config.yaml
n_head: 3
n_kv_head: 3
d_mlp: 320
activation: "swiglu"
norm_place: "pre"
positions: "rope"
rope_base: 10000.0
qk_norm: false
attn_scale: 0.125
tie_embeddings: false
init_std_qkv: 0.0305
init_std_up: 0.0305
lr_mult_up: 1.23
grad_clip: 1.0
dataset: "wikipedia_en"
Each number is 500 + 40 x the weight over its row's rms, rounded and kept within 0 to 999. Layers, rows and columns count from 0. Numbers have three digits each. The size before them is the row's rms in percent of the matrix's.

# gate: layer 7 MLP gate, 320x192, rms 0.225, rows 200-319, columns 96-127
# up: layer 7 MLP up, 320x192, rms 0.243, rows 200-319, columns 96-127
# down: layer 7 MLP down (transposed), 320x192, rms 0.146, rows 200-319, columns 96-127
gate200 104:456572498529499526546526536475498495454537565477526525530463465476404466473516573534485494461537
up200 108:472465444492487490614570464558518475449482465536463533485519534504491481502501563556447477464550
down200 107:507451547440494420459529464526475554511500533452517547545536480477535557475535533472469475519568
gate201 099:551433542513470587404450522486471463491513554459458464572366510531431540459429511510463478571439
up201 101:529433431485508537547491543515506513534520477483486533576542486486530524466509491475551393485540
down201 103:528487469513438613472500527546479460507498508542550459502520552508438476473538512439525484504411
gate202 094:512569504536476499538520469557555595562443547526458484484514484488496496488550554445399487556578
up202 093:526463515468526480457448507485550533513550505453548491488528472550471556497501524496514497561489
down202 096:452536526553520487492496491444508490481550418560504539520490513505353511445529462571565492584547
gate203 097:494520466463434517565483521535469465512489534497490436526501523437543480548523557487516513521533
up203 098:458501495556532471509552517472527453489462493506460498487476543467377562531442541518487542499523
down203 099:521489501507510491522499518528518495479450525513498489519491539517502575540464511458454504556511
gate204 094:522465491438432409484529390481568518401467491478523485494472533449586530476492522481538517490455
up204 090:522548498495488455454503496501539505537507531498518591550463454426538524484468464483500565547439
down204 094:420549515496496516545482453554449490447420511515490477478497530533476442530540553504492504459468
gate205 101:543487557550526483440517517458494581540481542488518452463510567414486496416513432533486464510468
up205 099:464466542525486485466526396497502564559479505527471498480476513499595475474523466389449454515533
down205 098:494549444507535556441426506510447565476471546521464503514463450554514534440454525508434490492496
gate206 107:501492535456557541603475537556509483523510451551550518506517492529483493477467585552442456444527
up206 112:478573494503487476506429520506515497512477477513456563471451454590519429519488510493524479492534
down206 107:509448542460545450501438526559497490552512525499483426522558511525417445499515497466491514479519
gate207 098:476496538490534560441497522449496460518472447526537514508498508470412551521493539547554483501535
up207 102:467488542488484464443473462524510556553477499521533474531530526526496428518566435399461553538475
down207 101:521448498471462491475473437553477517503514474485476585484530503557458467539501458540521485479500
gate208 108:438466545499507500480527535457465429597544464485521502515459517479434532519508646509563509535525
up208 108:518438485526493514534549469542544507539515498540493539452449513617460534511472513456468508490596
down208 103:517507464499554466477460563543504422492464475544476429478538489502491504505427512470478484456466
gate209 095:457409605556499422516516500472497516564501540566518467530507548483548469427483496585516517586485
up209 095:493533526497548519408483465535523545518457471437483532508538452510522489472398547508511499438448
down209 098:411472614515522469507501459502491443521558468505522460586470464537470524433468510473490510541574
gate210 108:391572535519490502556484553539577552536574507535507492518493502510525544464543497602435525528546
up210 105:438550475472542596471485467501576533499455457505525491524492467484519540485532469457418575523517
down210 109:438502557492544445520439474490538536524475477479511473512516486502490487464537440523432514514505
gate211 099:484497478434451495547426471533457526517498553468589558492455472545487544415477531440378465532477
up211 093:415515566478472450455424564509524400516510515494447451489509443488486492638519548598490481514506
down211 093:495487485499471512423414474486524449475444560532548487524460517561414480428513491528405488517482
gate212 097:478510584488525504460484503505469572475521517555502536451555474462503561479470529483490503483504
up212 099:443514542512483510446504505502581542485452562517493507511506498454504491491535526521491579554551
down212 100:494475515574530522446496561462459526527510488468543492469543485511490595512492486496419464498502
gate213 104:514460534523555494485523419539539472482493437557521597490438517470449552525452446557469504504491
up213 098:492446519541502483589562514495480425510521468483510466450501516569514542452477552477432500488553
down213 096:427510467498487444526463462458478447539434476459535434552513495507539483529424495459505544458468
gate214 098:532499462511517551480525527542506532495487521526523451558488561500554582492501453487484475459475
up214 095:516520462521486494506571459502528435466496461531449517502548484510520466489489534555518526491531
down214 089:474511489565445508513549519498566561512495495416477496450522482468367481443490544501467429505551
gate215 099:395511501537513493473474534489448561528490453526499476460459443502525494506518522484465569494538
up215 104:531538522430521475618519501443512476519472509463495519519579497494511534484436596490500522529515
down215 103:441498492535440466513627479484407519536480500517486448546442493508434427426550514556524492498545
gate216 098:570518521541518542453477462465482554542530509502538535560575523468462539415447484497472543578513
up216 099:458549536391532507517495551521548478563531497490465520499452487499549448532547519468507578423518
down216 100:438554436524495554514475528472506545494532489522450535491471442534508463496487495477469466581594
gate217 099:554545491517569489531504467507568511488448550529472557462485434454501554424498554579522512467545
up217 096:547486491474514500555425458529519517487527495489430579476496459470579629451509456453553440463496
down217 100:560463516445493523486534457540520462487563497504452527570556553479521494488442459493491497503542
gate218 097:501498498517519483538487493455486522563485520507461442456518599508577519425488510425517516546497
up218 099:412520521512522518534447411472407494480464511554552499487481485500556548535534519524476539479550
down218 092:469512584527405508509496471564549519534514464511511526447470446593359486516520453539485480514504
gate219 100:517495485494466520445498512507498594510471481493552483542530508558458552435449550548488543510470
up219 097:499515472483509508506546499489561462489543482467613576548558514509592469438497397549518480558493
down219 100:578499457574488519526506474485515464501440528469589482521483588437472492473445552497429514477555
gate220 104:525485531462543529459499439521482544585575527521582556514502479492458531507452561536462502492469
up220 106:432510519504502541466461545474520478494542510488473491514519489528475493513495517573545465457464
down220 107:497544506528509507430516510528565582524484500488555536463472458495578497516479502499487510480505
gate221 099:495514528476602451517478411505480491603516557430546525527461501496466472527517535557517505489548
up221 104:502447548488461467448538488435533538540444491502499469551486493480481435544451543548536517526511
down221 106:467555462509516471501453514485517486542516452569539455522518457530480518554491577602550493461486
gate222 106:495530594492429570528458530531523475556567432448507466512456526474512545560528574507507512469498
up222 112:527414497524553527527519546488506484475566529467461502449480459470458486535548540459518536567521
down222 111:576491447546483477479586465471506466553489491522501518484487485448570530534501486591509461489505
gate223 106:463537499593527476529517581447478484546501531522495505501600547536486472551501500570542477484509
up223 106:462403451582607444473494479512558503491506486552536484463520488486477530507479610530553542471497
down223 107:447476485541539437520472508522401508465419519427543451440492446464462482463467524536480485508526
gate224 097:484562510511555458501541486468451497545515518489530521447500508498581502496494514425540496536509
up224 094:516464522461454493539554464452533453624532447484446513464462574525495598509529525455554500488458
down224 095:466507533533474523536564501488459467548494498413498575488409551561548494486563518463572465502522
gate225 098:448497568506511472565471506468536434594534529568476516473477492558495477523485496471489564503536
up225 102:530464515476487483437507497548514462496467524443527482440560505486509565460518461480511546522456
down225 101:550541452488534522515556590509497465423472510491511485501508432489512523579401519561485528490525
gate226 104:482565490514546470494522481535527486503512502517536572446447465513477529473452437513507543541528
up226 104:532612511459468546541462523513524501484472524538541455536503489518466518508542427489534521539502
down226 103:444484473472565523509467608461395488528521459535527462459433498551554555484442458403472497512511
gate227 097:428466507457512560503555463522513476468541462418585538503466535508502489448495552438541557451555
up227 091:502537591451506484593570485498527513465539447519460533447571530439497448498450541514458523510456
down227 093:558478555474555412500531502575511567479533571558497471527552516445535470537544484546517502493528
gate228 101:546468526514515518435492524483537511448566569427469504554541439527453435506548576501499481512500
up228 095:431537462493509535443453510536453540497503500484447448570605481482586542485470462483531490566482
down228 095:408436432562490518469493481560569508481502455478466480521487544512544499494483608560510505460525
gate229 102:481502431475491465524522496542514468538517471456598474500457494526502444479584491505496444507536
up229 107:545445415518543560460514503508498496540506404549484473525512529606584610486456543516437483490422
down229 097:399496526485500555543519456451470507516526531487539507453526484512474461464581509546453469461415
gate230 098:431558539567462451443448465373485565499555531521499509452591527546535511442530469479518439424460
up230 098:486428494546456478473433476448521512532611518556576482427497528548470438494470508469496520482443
down230 100:543534475542551481536440503519554432558529520427447470502510452481521530512490553510572543517460
gate231 105:438498427450509492526517494480477545495465539496526531492457514535426448534512497506518444443517
up231 102:500495538568554491509450440509525486474477479459426474504522450485515567538648528530421505516470
down231 100:510504619508544581479475409500504524543437451441527509491495539516495450564554550516475520508549
gate232 096:537414514462523525501454488521565509528451562520525460530470484543491462524510482526592533525520
up232 098:502545482496432546476535468508479450484434479513529476442494443441489503532503475435472479469600
down232 097:506532460491483490544486527421459499592550553389551479582463524461512455447596497533471480528455
gate233 098:580566516489415500499567577460478529462534514465545477516512515466420537518513514512525494451519
up233 103:427481510527552543529505462496526491505492496511495517475443478542541391525561553473495561464539
down233 103:453452485449525532491543534449556449490464491517524515500460514497454481456545509581551463491448
gate234 102:478497503500446468474492535431511529540462517472503571458597452461501590525491571539515587524539
up234 103:506527488463506556472482491498455510507515559536532531509530470529472453484490569503508532393521
down234 097:575515516489497430521508543465497534480491498565466490448553510529456469508489484476495549456465
gate235 104:478494578465566571512483500456559466555467512457505528490467495521511489538576484557506443518518
up235 103:473514505519522566508468499451534549504505402552506438498557465542496526475428547552478555476507
down235 099:540531500503588440447504476463502545510540471541481501540489569507384427497485470522436477497524
gate236 105:464436492486449534483492467523443425524588572518543476481448540473480528461441502482580524475509
up236 100:495525487534540546450475560572396482443574490586538433513380469501568445490482543495579507464508
down236 099:471499442536507470550523471498425490520556503523464546504508432495508471500492521447519485456471
gate237 096:529537528519517497486596511489464469492506509483474539553511478494568528517469489567480499503495
up237 094:508479484470469487449446494516457459448511496464574412474366512487524527473486528498460504460557
down237 099:514518510493533427549485509499524526517555517449510466552560518459558477473506520580509464457470
gate238 103:459527527472615496480486539531524539499506477486589566523524492473466453444564534543524393583480
up238 105:463546490569450519491544529486466518514527586455491533535534554470482609444529491473466536515437
down238 106:454499511507468477506452512503499512459555561549514570507474522499508521503487553521465384452470
gate239 103:531571474506500490536481509536428522534511432510513457465552525453508518468476535588537513525499
up239 106:448481466542536517383541442508511507474467568482562514401466511546474500522571436527448437504560
down239 103:524489524565510545465525451499564427543517479556509511445492504484485504578509503526373505463518
gate240 076:563460541480553507501522516498507520533455506501441525445480516479518470542463529502559464477588
up240 079:563540536532481497503452480537475487595487509497485555517539586531513413539447445516480491574584
down240 092:417457488439489456507468494439532484396543484522504448500518495461528564465546526507465508466346
gate241 102:433475487515483556515505453497494520564535518575472514524442569511366477464530528465480539422530
up241 109:491529442528516487481497554485421491409564488562515557545526428532510524453520532485483506468518
down241 111:531462429499514545516485536456422532398505510446467513521483488521579529537515535513497538508520
gate242 100:476500539541476463422483507505398488458552589584462495517542486449468486511473514518427469479613
up242 100:485548515501500463529497509483428491561516500550506522510458569554588499522541462498521533455541
down242 098:451526498556443494546492519487545499546472468528535535511486432546525498457485559507456528516479
gate243 092:501505446454531497508490502442478473569492520576482558461465589427530503468526485460469548485499
up243 096:461501518484521459524464421520511551520449508491528515493523510435496481440493495549484468586487
down243 096:495492515496483488535530551487466423487501490524493507491506458573490487512518504427479437505448
gate244 102:500487517545433455473506515418456454478491549489509487498458551604455482458509526548424515473483
up244 100:509539444450515493552505537514484513489494451534460544453516478524492512525439487496458498533496
down244 096:493535471513539491437526499442452531535471497495506540486458486483514562465460398516494488493532
gate245 100:555461446535490396475446494467464507529494520495478538439423468513440506479437491469521536535489
up245 101:515460468490512496551499450534433525468461489527468484530433561520498582556464530494455427475506
down245 099:527515448530508512554526525507494543465497603545478488448566529545563557434424480507455499486566
gate246 104:537489577517527489518499434481509499540470469529497521424502470458501483451468477504480525471531
up246 105:462486491501492572525509503529521460508462489497526424421482470419518451517499516444516482512544
down246 106:568543518555471477520492509436537506553489509512465572515484489507422491511495443517511532535536
gate247 103:472508551553423495523554522475493448511514522512573480549466543494477471562500511596486494455491
up247 100:488457544519580439517468512557482478543514522539478440549466531502533488460511555493506485551540
down247 103:542477502544492488449526518496497448482494527488512529552463522414510503497483424444583539544447
gate248 103:525528574437522501485364475490458501463519491575504468545439473484490533404464494529475477541473
up248 099:534527464516481562488503567443513548540519465565460476506475447482441462544504455462523511455482
down248 095:549423550542504476491459552488491506484484497471414589526565487555487456528458512381505442511583
gate249 103:463421522427572492454535486528514476505507501465561517482431478460488470485414493527469506571534
up249 109:444497489553566486537513474545447457495454562479478502546503543546471515518471525538478517541439
down249 107:505497565519510523531523438482511537491484467485551440544492515480500509500412499494429470497536
gate250 104:493507461495547528465540556547451504488444508505541533534532483500521506501461559585511403412490
up250 096:498483468452507546519477510536555471479561429533416497497544521430441470485474521467518472484504
down250 094:485424474445452590458536511491497508470540570444494531464395505481521457518512562490553494498520
gate251 107:468508517536523402530467479470471475495501466450503493528497547514452453534533511463509471471491
up251 103:597610524534523535502457550548545496411591461480524524530522457478458538541452475436451489552555
down251 104:561518550548523523426574492531519545558580471473523532516586518508507392374518509480491545515450
gate252 095:534562507413579477530569474461449436562508457486468515502514504544496534493325463556526401517498
up252 099:517484524543514442506498493509481493466450498482551520520459503507510529472602503456569512536604
down252 096:480530539431576476506517493445520458400452540499444515505563516424472490522536521520544573497441
gate253 093:490438533511526482458528487561473498497572572450490529474455485412436508507441525537440511435531
up253 096:543544560504472541498436473562522511503507430498538471495503503457466498477469503482421482515544
down253 092:501476532541519492506586487548546525450439484511509545553527500466591473449472481449493528516515
gate254 101:438532550455502526549497479449509522511531454474557556527504507438471487516482455548486467505485
up254 102:490437527451493480565438503528564477471483471466549575398534528506458444510557474458521536425575
down254 104:464468479503431470497475500582545470477474504544489480493564501500460474458470490448498480529532
gate255 102:564474518461456485517463505527482508484552495540507488427523525470450446518475463438539514551554
up255 099:477470453486405480470455554455539565480551436571442456489420469527507560549551560458514525553487
down255 098:528479536481505542516465516457442473458440486509460532481469531487476492535485513416540576541522
gate256 103:557470561495452587460540475443487621562485521521472532474558490447516520546493532566464499494472
up256 108:531520435515507523518521425512452489487481436573523531467469471502571497507481551477474499552522
down256 106:476483443526468518450500549425507597548532535526489516424459443482511523497501565573493505503477
gate257 095:475419499411522532520532470517521560472454466505492513509549494462452463492438533467489430450566
up257 104:506514555537562512473460545419582435493509514532426466513499552520519487490527432503509414529488
down257 097:471454420526445499520500440539445526528520559519461479482538480433443531512523476581500532509507
gate258 098:590496411502458451491524525478361482523432491477454419483518541475483551531574515494547558509527
up258 101:526510501486472576494513533528470543545510493426489434532520475529460426498532539481552520558487
down258 101:503508435557485508453478440488434528522502509491503411528499525465423478492471492512525397533531
gate259 102:511468533498456565510542438479584457542534510532549500560492522454430480499459515485430492489466
up259 110:450446480510505548504604542480549563481528442478440525455490504589524511540517485533470447506456
down259 107:512522486481557512498459528535481525444575466492498552546515503552435532541560475410481529487578
gate260 090:491502506464491498535554506488527460490507504431513569423467487496514464465468527458506483456543
up260 090:528483604460481505476532521465547533486451520607501522507531541529497482461522517477505577556445
down260 091:506503466470445590449498502529527466463502466564506495501480499526462390488548511529481449519525
gate261 100:480533522512517543475582493552563552484525517447538398445468477456433510492467519458508449483471
up261 093:455444561533528532540400505547555523472524490509443522478517539477426502555538515492542484535516
down261 095:520473470559437454470410480453480514474456489471512393528543483494513451529488539512439559509489
gate262 102:511486500427479525550499506486569534442506507556541531518549549496489546478492522500497467479503
up262 102:545532518470454489468579581506439566455500510518549496530512538478483423479498517444524437494478
down262 098:524465413477534527546443510464414501440460428512529531559493461549484496438432468474422515514543
gate263 103:460503526548529525496515406498428505519491513539480554475492465488491506419502507486434502471490
up263 107:512467484456517489536550510520498473514559479463536522486456560516437517503515578518522525543552
down263 103:499553462476495458414518553533489495464462549509434503507473524503478451482540473449455481510570
gate264 102:488478549436486480517474516479460532551498481459544472474459464481477473460493567514487542518471
up264 103:529538532533495487489452517553514508500464529466535536572442562542598507524456558537511497470603
down264 100:477527527440504513457512483477490533552533464478425469478470480530471531488468519528398525488571
gate265 099:516556536501453559563538425505455481493469473504591475457472489467546480467529510471508471487540
up265 095:540514419542475518501459464525538507493434470543527536492490453531448507478451480542534491430447
down265 097:508541499437480516568494477463512494519516518483498482496508521567596473497451473464512530491540
gate266 092:477483542472529436529440450453483558513470465450434450499436468569451510460454508515619471565426
up266 092:543436460476508443444528508417442589515498457492460533524579468500442449522492482563525475495442
down266 094:534495543528464489529594484536559443494442569476499460493541503559444563448530509493376503425590
gate267 102:505449545473438502545468485433452536470479576426452470438529492463459501394541479479507507499508
up267 103:464479515526509503531506552507452478489475443507533478501464583526444480533550568505478539445471
down267 103:502425430477464608494474545546515468485501497491495436520429540466424462471496507528510513467452
gate268 095:531512488459547462531453461465505599532465512464557490513536548511625402453513581498451467527482
up268 093:550467452586494512508474482443493528504544448468580490505506428536452501564487473509443543534527
down268 093:577503516475529515539440579554512568515526454508454504522540522473423503521557488512469533510518
gate269 099:496546465487540450532487462509500526506553457453528477437528507424490445489433519540491496422473
up269 099:454500547532410481543431579532508505523541514518503475546509469514491478514515496432493546438579
down269 102:496453480479394488530508554474487447556509502416455499507591520464495493441508546541522466468483
gate270 102:464550554480423540519428471537488523527482564504524532503508529467384479522486608464434486423453
up270 097:494498457470477517490472554533506526560551500527516515517484512569514547519483459486403472534526
down270 102:535488475533532403546447485550450545543500507536496482516498463505535555510507552444472483422548
gate271 105:499527546513512479483505451522435523514580489521465487421463480502506496536422410520469533494528
up271 102:515580542454485525479486519495460486562520505474481543529499494571513508542526500518551532503484
down271 105:488528491553519479559547454501423456508502513483511534462480501545578516501537532562528548483414
gate272 098:457399540468516493508526424453507511444490474557561509462464562502523553523475475553532458442459
up272 101:462443455476482491525504518514478508464481504450502497578500534504563562446512566543505519522475
down272 101:453558560473480523575518466468430528551483469554502490463493454518570528493517536509499532543464
gate273 091:503503498557465441501473526466513474502549509461565514531531493516511500470482531547491465446530
up273 089:480498508545522509533534453518522560530447536498475533487510556468504431531537451529526513530506
down273 097:540461466505531502475492506517480532473531529485495558554534549557389468513428451507526501495589
gate274 101:539466602491479544454490531499476499430541500482529473584500519468511552487507520472507525484566
up274 100:511443499553510465494512517466493485455495570516487565506557543527526545589557472569503509487520
down274 100:445542466475542508499490472521496464488538524557499484467515523473559522486521535563583528496542
gate275 098:506507565480567537449447516454475552506486455539466571479560536523561486437463460479453493459505
up275 099:481506541562534500442532514523509462520478450469565464517538510507504461461485553492457542504488
down275 097:592492511572465496478508472545495440557485445537500498494429507520443594533456486550572522523468
gate276 112:473451472515499459520426509518434518568499491538517478442485573467531570474518482462541551566472
up276 112:523503461499552553520595506441515463522535529559530540510473484466509496444472469507548494507465
down276 102:463504498455522512512468453530554547490486487528461469521570504563505464492472504493476522462552
gate277 092:431485547524499450427433481472541506513510487498555564420469508538482519513516515491466510470513
up277 098:469495515471420534486484483466455506485549452448502497558517539460477505493494454432544444511462
down277 099:540453458436530514422528554488470484565515400528494504606543458556647486533533487486478528490507
gate278 100:555469419416507487507535446458498527506518516432489478511479545499527492487472517493525447565538
up278 110:481502521547458525545485532469505484562488538530451499436490410472472547492515549539509522493525
down278 109:515539499563493484479483519535556474544610529439491455439493499608430529489493510541451490496469
gate279 105:500454483465476558455492592504511536552489513519499495407570492484425532517448519495523476473564
up279 099:506542488475524502624545516500539536473487470539514527446510494518529419444494514508453542464450
down279 095:512571496593453511559518426522493576500535465489481491518466421526463503485487483540541545501499
gate280 098:491466551507527564450510482478421488583488546529552559507458489506469510589536584471472483541534
up280 102:495447479517529474553514530504478482522495478577499523541563450575474516459491500498474564582514
down280 100:512482490462451407509542500471467485556530529507533568582484485483466510557493482508501533482586
gate281 101:506521527446530448615510537518581475517490545463531515509498564469408497455525494528506567491528
up281 109:431571563475513478449467484508459570450547481507554533521501483508524443497520490451452479440524
down281 106:458544537497558575606504483452529517505466398496479474535486472478573510632480440496504425413559
gate282 102:488502567474545509535500505465516440464521478469464465404478478554434486476448478526501536549469
up282 103:550508512496500501454488504446489459517580515505578500556560546520571531537469461526509477517482
down282 103:446524519501528486516539522485513523496497524568498520553506547544518551472563476510551501518543
gate283 105:519526501444517523519478451411498493461484530585497531545491494489475509518515519522433492443444
up283 097:521588493491508558526542493501561480502590570461480451496514486495527462542520489543485541549506
down283 100:445554535489498571536535492534473507471525491488469450456483529460583481520580488579475505429503
gate284 099:593529425430569466439503466499502387539515544520537483468495491419429548497552385522476508504481
up284 101:561467476485509569489496545506508491522503437464500560408487496544496509495482492507478498438473
down284 105:548603500547584484485556537488428539480536492489590536558454533549523541478534495431484476479552
gate285 106:523594501509492486431500557524450577549529536568518512494497517434490466536533478492476457478454
up285 103:515543449516482497403563525561433478548513500529489552572527413480464488527457484539459527463559
down285 103:493455552555470519517500463510468528510440514526504516520468526450523458494508496450557464498476
gate286 103:530474536439558428510476468579524501523535532493509542450482448473564469504451448484446519439495
up286 105:547508426483501446482493523431500522434449493488526472467530483493484457487517534470584508476525
down286 110:481524439475513490541467513503447551529442441476460478511496518520493494483511527556507515501485
gate287 088:464459498508466459481479488534471536509513559488526500543482495466494449484467457473539525544546
up287 094:424476467482520502415453516474470487499526504524404544433466549463526522478552601488488526507417
down287 101:497491505506548571498509553500599500497488449466552449502477534444453471491544482531489543510489
gate288 101:478510493492555513501488492554591483447477512506559560559439466487490512506462543414512498597474
up288 097:486555513559520521464521475508548519515496488537467515431476434453499458511446497534535521485559
down288 096:504609563531496446468493501514477526519485468531488509543528542528555475469499508539572436476545
gate289 101:536541540487568496578475471528506520481528441515521512509531513418420518493506511552560561539496
up289 103:422553564431486589541529516524503547564436544477505496539486540541488464497497596475529485569490
down289 104:527462564498490530564416466462546411468497471451547539554479520506548412433478476506524454589538
gate290 092:537532532487510521472467459557530481566467495541531517485487486494475492464538521503514534462487
up290 100:527493450488579521536485549444482458570507495519462584488524461472414413498466458459504500517438
down290 099:484566481537511539489443575464422485501504506420457522544519482516459521518443504472501525435475
gate291 100:515521516527551536490364498503522547462408508581485541452443501561462524489468528529377549477504
up291 100:483562461494426468526537538471442463506509472484504449548559492529524524445465529508497530551540
down291 102:484447465518488487476548527473505475531507491524499524487548456551473542447455470525457528471545
gate292 104:476557536488432513519515491448456427473447526521526452426515518459495452424426591464532480500551
up292 098:482464565528514456501504509559540565510469479425547520541446471545516528424476476514474589540481
down292 102:619541523443505477499520570474544522547510509483420466455441458468481532502428485504535514480560
gate293 093:563523534473460475511554478524496500520431484460502474479438510497503586474535520432528511474524
up293 092:428468488537457493451550448507528530523479532537503457500451475467585538562522478522499537540555
down293 090:448406414514541492506530448435433459446506449551456481455520484486481512534513447440538543483428
gate294 100:463534539474441522564464481503500549447489481619501498455452516497490495425461483468441480460491
up294 096:440517481455472512458525521530462474454542529562481473471475505476501476582452477505546470424585
down294 098:489552493479508516486492613480500522480514385566555494394477521455579447499420526390530495501471
gate295 098:504514545549472460518511493364519502492491491491483502488562501508446518534503511572441518467527
up295 094:545412504500514474532480552475492470513590488469465498517472519511536547534463498486498431477487
down295 092:492523497431531486465396502470512519589524503529487470562583569498493489467512541510472483546445
gate296 107:475461508578560489445531488490507479555446460474560560474445504443468576519536570529464516408511
up296 104:527522571527562434525516482525505437525414553516517466544521458557487468537548535494477504508485
down296 105:412559541472576504545459494488449522484478484478536467432539430545488465491479432512480506491476
gate297 107:523435396524462425545504462464469501480462538504552547476535520562448460446520515480407468495534
up297 107:518458511479468552412491464428457475508473536529443507536473514403476563488417521465479544574475
down297 102:514476539454508571511532530527479501521499454497437631462522487468455542503537587557459562481459
gate298 103:445501540487501578555431596469476553546499451451444550433464488437520559486522505498522424474484
up298 099:501505489518505502497498474634446534466437520504434469437490547473495623436517526528524485565567
down298 093:485559533437506508491528532450506580554476490433495537502481498474425474437441499484501511547492
gate299 097:461508485479497487525489523472485515543486536422558507475514512549463504469521472574466495459522
up299 097:579535566542511484491519449490487539422440498487496452443472540430580471428451445487505524392532
down299 096:440518549462471575489490517482526501544424476461500522431490497468523506506456604460532426486414
gate300 095:530505467506535523503519487527536511548509522508514450483432509543454479502520530470436520516560
up300 095:453572509393502437547504465473536441414486520488520565539463422477513508456508467450537509449430
down300 097:512509511531502413506489481489480482517449500485542574548454533467488469438451467501470483490509
gate301 098:491443478490540469514474417501491453508560569430549394496516464580466440401427482473509491533471
up301 101:499442451461450565395518554467520486542519477462487484509540401452458556518511486557468524515527
down301 100:461458433477516509524537381500448448460512569487551511580478480525568539476436438524513404572526
gate302 099:434527621542502463535535498549463555479465508482529478478515566515511512541458556501477484486460
up302 091:532521474478476494470525442474522504540565521426573492479401413458527494503536443451492502487486
down302 093:411591509529524474451425486517537502451467461540516425574578525427549472488522511484491463464572
gate303 095:475481511564493507511483495490532494524431492567521516486522446456511541554487553493591561522501
up303 105:555529507517488545521517501544489557550495506489451458464509528470597513458526423459458514520474
down303 104:503461532479479514471484524501515479522527534531497545527474517475448479525553557449502551404527
gate304 101:494476495461482577451522504496556480542507527486540479442420555565480470485484407540567454537486
up304 104:468524455478535392529496506520501524507482483490468571483496547528499572448489495540530568544520
down304 102:446496495517519472519537467508536449481512487458446573474465496479481425490532569488577444478549
gate305 102:425484491603451503497455498478494503477509512533581460478470452456537518466501502427496493578463
up305 098:438532434534549531485476498400468514495588614432542495524559484473543551491504520498494512537464
down305 097:589566478542504549464523517563527525521528538463478503493552523534443491464505413527500582544481
gate306 097:493455503506477427501512442498514481475480517532562443403492449466524523507475469558548548481591
up306 098:487474503533529551555511457473555579404537492528569504519467512548567545453396492522464528492539
down306 098:443521464559482525580548492534543457469517531499552472527526458535550507500420414516452447514508
gate307 101:482519506492408449484464513519541508548506516569560495515449540516475514481438508441482524490484
up307 102:415460547514447530445515522501494460489480501565506467464465469480563439448474526472537540486494
down307 104:473501443516474524471533492515510463467500403501512567501433557465528511452470538547438445484526
gate308 100:485487514483557512472487458422482517533574424532476534486540482527543481525565467493465559516517
up308 101:459509475460531550507518544559514555521466563560543518485475483475517448528514496556490525467500
down308 098:457449470517526473513445501491487499473538471464476553532445522565423500503467460492434558479508
gate309 100:489491463584554483450516535524487504559513514514467498454507496496424541502516545519502514541534
up309 098:496465474417554427492507486585462498406489514503512466494475500439486520517489513477562437450398
down309 098:531458463507495502526466533496496452523408524465535485515439488521561495420509531509530564526500
gate310 103:477426491494511505499587506491550519505400542477505553483487490487503488492533500552516488488551
up310 093:517480500536542578450495465500544495523514533523546604498533559466446574529520523524502534537478
down310 099:423501486481520479503482471511464523556499543506491519566558506482473492502460461467487507530485
gate311 104:450458523423462515525447538513529498483502515485499470445543524492511472474465495484515481519500
up311 110:476459461518553501429425512552565387516528478534506434459516505461473545472507566490522500542497
down311 107:428494601561474398517476506458486437509505460502515567510469444492476519447526546561489521511466
gate312 106:540578526483496505501504586481543470493480527493524428474460483530512476477521483485508485455582
up312 115:423482513540367507613537523444509443515496475502528507505460465456573426570528458614538507498477
down312 113:454579552559519418517497510508469521443565563518479499532461461446432552560498516575479520516484
gate313 099:547518517512537503484487510455574511511511563488527464511405436463428532486570465531485461444453
up313 096:575530425496544421448463534500464501565455510460445483537430450534506505479515533567475550506549
down313 100:437461458468541451513473525490456495560504517482436507530450556504550481526580579513516460416503
gate314 099:602527462491421508516489488548540516536533542454479536461547575479604480501449500483493445535536
up314 102:479476478462505570591440505479502528509519481488473532533487523412537454471504482469462511492485
down314 093:560498517470551442497458504517477459547531470515495490450481467506382476483532491472522548514489
gate315 099:502444532500464504469483481504551545495489412480534518559487509575455495519448507527506484502500
up315 098:505498462449492461484512471496558473546542454485379572474529479506548557434507475468528546504560
down315 099:475485394555513549491478573509571459503584557477524505599543451504480515486493499535532471524520
gate316 099:574521568483546551501548467500506535571529499505427545470471496478444623506454501443570505446521
up316 100:528500494473564547507520549506597530465520504493496461506542511516537567452398532497487474474547
down316 101:482471447481541442488580501501432527493493531523510509401490466541578510452464512487442473484544
gate317 102:514429543522449547528498482454525532572504484514570517461446459446524480497500511519417485504552
up317 100:584478491553590516504534580493545505552524454535455494435489520524475574463458514542514497497512
down317 105:419523458444458541507511542490395486471460470488549507458467526507455483470519491508461467501435
gate318 092:511463533475417485408541519540486559553481499531506503543456551454529545445563493478500475419442
up318 089:513481582456454517547545519521457492476474505533490455513472561504587530523477485481535555440507
down318 098:492434477515514452469496524521525493519485481529517518580508585490537526579562486445505526527519
gate319 104:502603508559503544465483492417514423475543504471490554601498486426520524519544530502474496502556
up319 105:444459542527473499582525512459524497532518519549462536528506509513533473447524566512621514500501
down319 105:515384462469525444487499469503473523521584493454481515477505506493411480527510537429471469463472